Weights of a small transformer language model.
Architecture: no biases in attention or MLP, untied embeddings, attention and MLP in parallel.
Each number is 500 + 50 x the weight over its row's rms, rounded and kept within 0 to 999. Layers, rows and columns count from 0. Numbers have three digits each. The size before them is the row's rms in percent of the matrix's.

# down: layer 9 MLP down (transposed), 704x256, rms 0.0448, rows 415-423, columns 0-255
# gate: layer 9 MLP gate, 704x256, rms 0.0525, rows 416-423, columns 0-255
# up: layer 9 MLP up, 704x256, rms 0.0475, rows 416-423, columns 0-255
down415 152:466398461365418528527557483549501523548522426501547473440474528547544505541505523535443561505445530504426404415474522483474554546486501489453508485542550454496523578445508538500560447441464561418531520467428546495581488484481542486534415491457489509459487464488447466530398585560516488457417452392462565516487411405637558492446512599446493444547508480527556487545543516456537463489458506533474570482503636522457459557509565531448525548539582480509509504458545525546592493558454510511453504448590523535498480467453537672557570514469469483509500522560532493466536445475567498400411485465560519466465448520482529419439549507497520550493456536441426475559548538505533456554496439380465506512419559502547404524544547475490512481578396491470420446501536519477528507345498455
gate416 157:489535490513523477489483487478539414500384481435527457512511481500538466565492477460539529500464521508499534386470460493558528441525577516486552448493448492450465557463460459469546587509529422513526548460492432501497410482502568511472433573419534484529533479558516548502610455420499575447427372451524451524494472543424535458482562561555564561611516552567487536520560521519561467488443495550522513437536561510509554465524525527498549545559470531369483439596529465435479504525466469559490499473436401486489375554537462450534428421507508635483557532465527584533570541511466528531510456477588495495559456514557592504578584445523468593480472544445441514508650562494562563563522514484533480516421498427457495451528497512562475555503425476408397474532553455405591583499470461
up416 123:532489489460475430541413459471459493520551604442516513521505541557599473576503520542579449484598465486480567351561518539504528391483547492581558517474465601497571538459566505594387581575523524482463587436495466467452524466404475476448534526447589528566466556495558513590537511509396538430545497501549451417439460589415518528457446442481581468427553548562488539469460480522538468460555504504528486454554555572580484519488490562453486548580462564482497421550497470499540533564474378442521488486475417462561457433504510496605426522519513559546445592443449563473495559597527557557529371512519535478546521490492486511519489511480437477468474553522487502533576490499403494520487527394562545504438483506439512506519461453489474552418499480400535516516455560474493546519501524
down416 157:488504483441420462400473490518480629489509536564463571484517590525478546523550523559521364508521510512497526459538591455437464502473478511523527499455589480460587423484618504586365395517466519491495447578519542471473573542456485546491530453550537413462497534434434436560442518530487532458577637510464556403560521504547442542534508497423480472425458469506513473531506401455406550510571535441469476528422487423518542567455492483507407442493541429553516488440446415621515473479512568454541542529506481507527574483481512433485575506475506377490473448510413445498486518514574489468575572530420536533432479441503429542456474521538537468562531495584576509515422485498426490431520507505446472521574532513489499499522482501390569536472514496588461514461451525522387444523512529
gate417 029:472528521531503491477543538529539468561488483451516524552533535541518528429512510481426535532475551463521403541520516408606500630496507505596491452439450439527479608497438539463527533482468541427478511485478468516479470518541483453447509494478562483534449463612511499503550453434459493466474547528486616468492449461494544421496480483576550437508555572471494564528502523605512477516541477468464482482555546514487424532448499459491573453505469464509528603456599505550418583457487453519462452497487429517499508465440488516464598515508483627572467511510505533446455438507457541395524503524494388476475613475500494546534513521622573487571542472441494537491475418575504443459504599474467413422584519632527492525550501482562454509507445366487559524637494595360505624501482498
up417 032:451469564523495541477434462479515558501504523555593488513479521534457522567529492518404462370469459509544526558490511494463483522406588471454485556460472484665454518507533452486471514397449498483474500501438503494512566469479486548583530455519465397477579499664467533548527470464560451450521438456515500460525473433480602476566537495486427516536361437489469613461543422502559541497442499541477488426423524502413480534501510500493616519448535437503465523619471478583435464429513520416494462426436444433489514489442519449440563557540516462495423492506425491404495548487533482489602499485572569586564571494563490543503447559550550425530473534434515492482489487435502573500498550490476460360490491428493485433541555571555472530564544478480551528469535425539458561505524548
down417 025:480576468533483422550525405541496431481525490520506453481541557524486585581551536526454496476559440447537491539499599460483465503534527443381541543584515521565505481473541571564557494527558456503542474493475574580459530464540451469416487446477555488566496494556505457433506416520534495550428477488569514494580490517426389531557513520393455496415473483453536463444561463454572532504461578497531501511521465400556520525470494606474576527535494502461503446456443520514548459426551580564473481403502494493572522506562592513517530491409466485553592402454513480415521488485529476436521558517504624490511473556511553475488459549506516458484514486536541474522471463477632555467424460435535482550484551455616502437562521450339460394412446497569501470483650483529474525491439525
gate418 167:508531536485537557499430608491395570612489436490477471514499493436464533544434445467480560576535540500455488449501479397534476494513457425436384477464596470533507412464606535470478518543442478575434514438448548522591497544484440483418509579432538473515514505517396554446524584405534487641534480475534404511534482487554581549597500528478435471574501510556466579503631486509475606523548514505486487605503508437527495473467474546549541463522502529475563510479436564458505530445620501508457525418491531474417497550502476463404519565464531500506472433508390599496504518441533519505510550548520525551512499438468544460470562452496556445540550550466494424483442561564492595499516498555468482556462539594545564529522528529654525537490479502549501528454515579488503474519445487
up418 152:533520394561556464410619463504595554426403588424516514460471520515458472474498464447521549495418462472563508511462502580475519482453471556514541498479377417477532476511401512467649538489572531466560494552559384505428519497512656585488474494583512529542460476469549528524472489566456519460447504551527582486408488509456444471428523511559540413441511506444500499456474540570549481397548565484498479462497443519468511465560499468471497468493483539506454538544554487501574456465455487530468450505436452498541438551555513569502435476541519495465603494525588480494519475569482487490592411480503492538476463525486520455559463497450529563525574444544494576479529500456555444527476505411535517525455440456538538500440476531448475634573548493402417523543471339602521516535487554
down418 160:521589468505549496463591468494533475511414459524445576576496476530423537514448511462491549472530499410524567558489546472527442656540453527446450425478513504432599540498447505514580567524431429536443505504502522352553514558517541456527545475484531493555508467523527549451504558455537495520508528518473507484501475526582497544435466463453445581512414491483479578577589579528373495464527511401393452495568478527429571406590457521495486541537492507531466534514503542521546481512437416599573568498497511480447481533408379389447431488494526528448452523453480521533555536466505466522550395386462544481427535651575570453517501384492478562507511537479515577451507573523461538568497545539550438516502558496492512439565508531515578475526536551504522498517513418470493465499492502
gate419 086:445472417538514480487461526575441565630554480560497481462537533542539513477439423484407531634462537537552507553430385476458536559338546482483482454473464424515453448541446439488461483518512545547459498452523496526527518503521484424483480492542484542491535584406529439470501527531462451546576598436412465553527453512504553507518514464460493530500411484612446433446535503431492604517519551464536426543473521502523512512529447579499520497553592527505465518495449443512527490552555540399528492507515596505436581468439518486514550600558434477421523409515460493426507416389566556565502543468479484561616438427519520495529515537448559440443546529528463511547416545522535489496503518457469510499468525542514420488458567518594512431429478440635486485585474527484440460437543529
up419 098:420488592492524534545430553459527558539456492539536470507490457507535515525499485442430557582571506535522533385565525587544528489432527455521504374448486446511475440470499558582354449472470477575436529595517599527527548559491564473506532479439518578495428487626450478561306447438457493526524473556473498480526539412488491534536437431490468573508489523549505418434521483526508548491479515363558508515414544505452500574496475398526504509522403448491471615566508562481418446472492464480450472516476571426454465545579488515489471483447503402474513405498500440566570467494506513466618477409453549513541465535484429512486501500501443538388478485531504437472504455499556440512513535463473548547527502518553500451456542515498462537529508416511395545530493498560450563477539494
down419 092:564461410522533510586573434560508475454449460568501494568535484574486567671467461538555475402499538432501480513424517576518577508349477512469536553549442472466497516523401463478512539515525523516531519484437444574512549512561583476502529499457497564453588531447526471396551539460441534555600542478459540573476398558406517507517507515570499559485430526505383546504437514438525477505378516478455434513570427454549497417458556550413448541581598566531503410565459482558481578599485517460484443487468545510533572392529570586548597590515474569490530489546488499440470465503443459475540535571508411489475437517512526518497489538471530521531516519562500439537493562529465534560525561512546460528466495445444494472505468507462493451515551449537489417578430488515507503507527493
gate420 143:465532562447540462471477468455471508479475519574477436420477489501508455497496493565471397537497535548528436462475456605441431536538561429392479416514424536528461586494570477409416418518497485527467537479561528514453519498423569436439430527496538527525557474591515477500563501633487534552487585560454400556547456509500536601628533550473482514539401518464459372543547486520482523649543514583557496609441509562552496557550492461529545558483456527491515480550545531526547476505481443475484566424527454544530553473490495523516492530501553513565523496578483482508540415329528470460470575495505473506497467446495431443482504495390540467525404517572557500482427527440582435582501476479429506506520542455486474502467492481543474463506467513610542563450444454412558541520494503
up420 145:454415533455506511459463543507542659460500542532430409604507571491498543515493539572435486521504455515499500439510515527600417454477536495503457520481440534595467436466602480496475551503513447458624588551501517506543550527491488577442574473578421560541524541527460444554564476480497419568521532551550486513579495490510401551594508411491513459477459493448547547513482481479493436469507498455564497497526499444537564508426426495476436549508565444600487468471454523523462454462593462510526417513529497611495408477604483455422593451503496388558603543520513469521487559467532570515471565508500502567439432574522548549516498497461506447450590484524530443516450513490541368608467457477473496420424561539483524514438466491520525435485587490518497521561516511551463620554564503
down420 143:547450523538466515535482597577505488427421496516537499650527499535560571441489494530523518476496523494512519519532363557410531499454535493624392484494608461474460422413422525567507489405423475418479497481494568532549427470463505511423489514449514484565545505454528489532442451491487476393512512488455486465487507423450591581531554497569427472528406567543436485555528525520398527500479459509563560535525530557456522547429514554495451477542456461464507534450417521475489484576473368435465488511546589434401603591453543543576538473590459441486525431492484436498409465555525503447504461632421492521502499503577536503512510441408492513528514504469488518542499506510474528498522581558487483549483477529465520568474430471467534485508531464448449461551490622520581465413516441
gate421 044:459441484471510571539511519490565500487517522446494574535503505478424447507469523561442495482607415479455496395513462517496538647560512488523558417463499454481641507471572566631507430555452415463499475559525498493520430536479493535479543580573455515482539555300468548536506449458386551382478497504503514474516526493467462464467521503465502474509552489488538606482510530517484425446519421395521519405489490571505486390532477577454441474563506483533492561550496514392509498472544428474488475561519468468455557492468521540480562467549537504530391490481523484472419560468564478527571543463538557477447561516565469488456430462486539565605518523526494509499538427531432473459530572544543478589562550467501467460514466433534419659537430475496512544517535431446523510511500550
up421 047:486479541552525509408559499434522485490564495458470565389555458551556471436510523538581531436507464484493486518540531509480507380545488468468491460550623563570587585431426534445412510637465560507479515564554455524512468482449524502433523543494489559490510502518583492494557605498531480453506479591487515522506495523526466495474531523589579498474509540509513513548410485488495576554464484467528483473554565562527498556467519465532513554471449475593511440511471502518489509492418510548497493442504391439403437537512489502542501338560526618523470450522514442455456412520420555390543486539475390482462546495484401506466493528456453485391533453512607656497486406552515487537545505464442481522529455465419477562497469510441496511490480516529638572620464493522490513531499434
down421 039:473507435539603499464507468441491587471471505448432600537510530521410529539582492473460460439524455489543494523505550507496619505619464496461477400423506512501507473416433498567528546500417500442468433525474436461455454444587498635529539499460594456500519523565435520549638612475468503516461487444522516481475539662471538422505572501494472500526481560601499468506649575511474566443525474526491489479473560457550496516445542459567491473489558556616495523520462476629408474445496510468512573479465439568460538529519457556512522513545496492484569464448593456551512524513517501515572493516507477521569512377508396489453576501533498533405488519444525516527558479584472539438487481472482515492497446403539490496469438515514546562572501473399462457545553488472488508553595503
gate422 078:486547501374495578553418476544539506510426539549476582499506476460457547533521530552501509539476554510497539484548452493575460637433515468479444470512534464518472446478529511524513495456538479574499536552504489508519441538479454474574489484503435518494608602493403452508482464538586444689567550508501424552522567496509551588536583441515447477582573560548461465515564482541462509465514540393519524498547401474475496487593465556530480464494507532369571555413400487492436482537534556472494537521479583473488526522511490515388487493467586498460512478470456516523487495481471484526566501412584620549503512501555507537486568515550531472489462492489533462417557565537503461386599540542495417439464533551425524467509512508513545436532517450515549499483483577388520420447506654
up422 087:441469584543501450479441516524500617599515500473531542506514449504528533503433471440361439416421547543486432438404467457519500599598552482493516487507496498544575586499530505510539424529423470392503443435533488524501561565539586495491503539554466563440440389488530474466483452546392497467604469445539523477492486481474531565429476448512546534517559527539482565557570482364502522477548519557528490482568521515486519454530519599531578556549502514485553560511528515470463496509512530531468468533531518569456499516401480455547545536511467457488439533526446552498565554460486419579572594445502510497592494455481458496463539455555546524487511566486532468451568577444533491493520464476494627448549500553562546527474497459580586508501606486527479466417583433366563434514590429
down422 077:457465362428458469571512538604392434429469528497460480406525510498498538462530509569439491522488414543520577565539421437529500487384526557472495487493466499404484466465437588471426524472614474554483543511473535437546442501530514450361530535436473483498473424492558479429411539547574504561507524545483525476534544570642518573501536588559497464503462456529376491449486521493506531523515587556502580558541548493509540555428463451586524464479514452463488501532466484610529487590540502522514399474486530548462501558487557506634500590543492546516502516492447473444443486500539518466513521534592433451455464455499493461504532490523500449501524442434445499574480509489523593476403551478507390508447596543456474545506465544477457531526447498553513470570529537613445524510421462
gate423 120:377498521517514492555496565555556536441523496551495537592427509543558490507507468420469572547483525551448529565548483463571519571442496387449511569459383552482494546491486493511525505494552482550561552544512543540503512597548454494503477453465473507465571591462506447458459514462510448540530464538434424401591515452560547561520570639500455506432513549562439635460488508469514559468532518434543532525599480463524407563512424405465516415595484443423500500433489477548493511473469544444585527520599521476473594523570498521450539525499509426510471465509413606456581470474541473547606456410421504492493576483506497522497558558580556457510521503501509465497511484557436394441467551554449471472433545565562499482573554547489490485580542496504464438407472516454437451525457530
up423 123:542479510457465419420486497467517472591498442524505523392493494490596466417489471598572595431591538461604521451493473599475505472381521484552476443451508594523487369541520459457483484500551520463531539503587454534473452565491497612487562550460492483467449537511559567534496508494451555447444532515506573530560470573438518441501522551550509467449488506505517408451452466487504545444438524597533505530387439566501464483494501482492500525499580504472483517468548513528562456515525511461498502406491470467533536417466525536501512443534461411520549570503493453607400535459572578477491496502521500514527419529528581457392450501399512557529545518511459529443494527556597454601484500574451418608603524384502567444550572475466532576449497554468481602526498450502517552509521423
down423 120:531557519511535484501511472422568510406466500516488469453515484525436598480526535480525527467466548469445535495456480466465590490515437516513511439536565497441472481560536497496535491447504528452509534373563394465583465470442652434500494486512475477585453495460470424608547458490531516565491473542494453457497461507545528535499482435565459433478493492514551503542465528439434435515547522513464540486448424433468509452465467495562497475418508445433496498540465548459555461455456542518513537511432526545473515472480507489489362509529591432452493440485504522407602456556512516551510514437407592576520533475441459524548501487426565410475399467467474577455418501444562533454474521471594420538520517407524463346413369475468632458428502432535549501503444482408518481596577461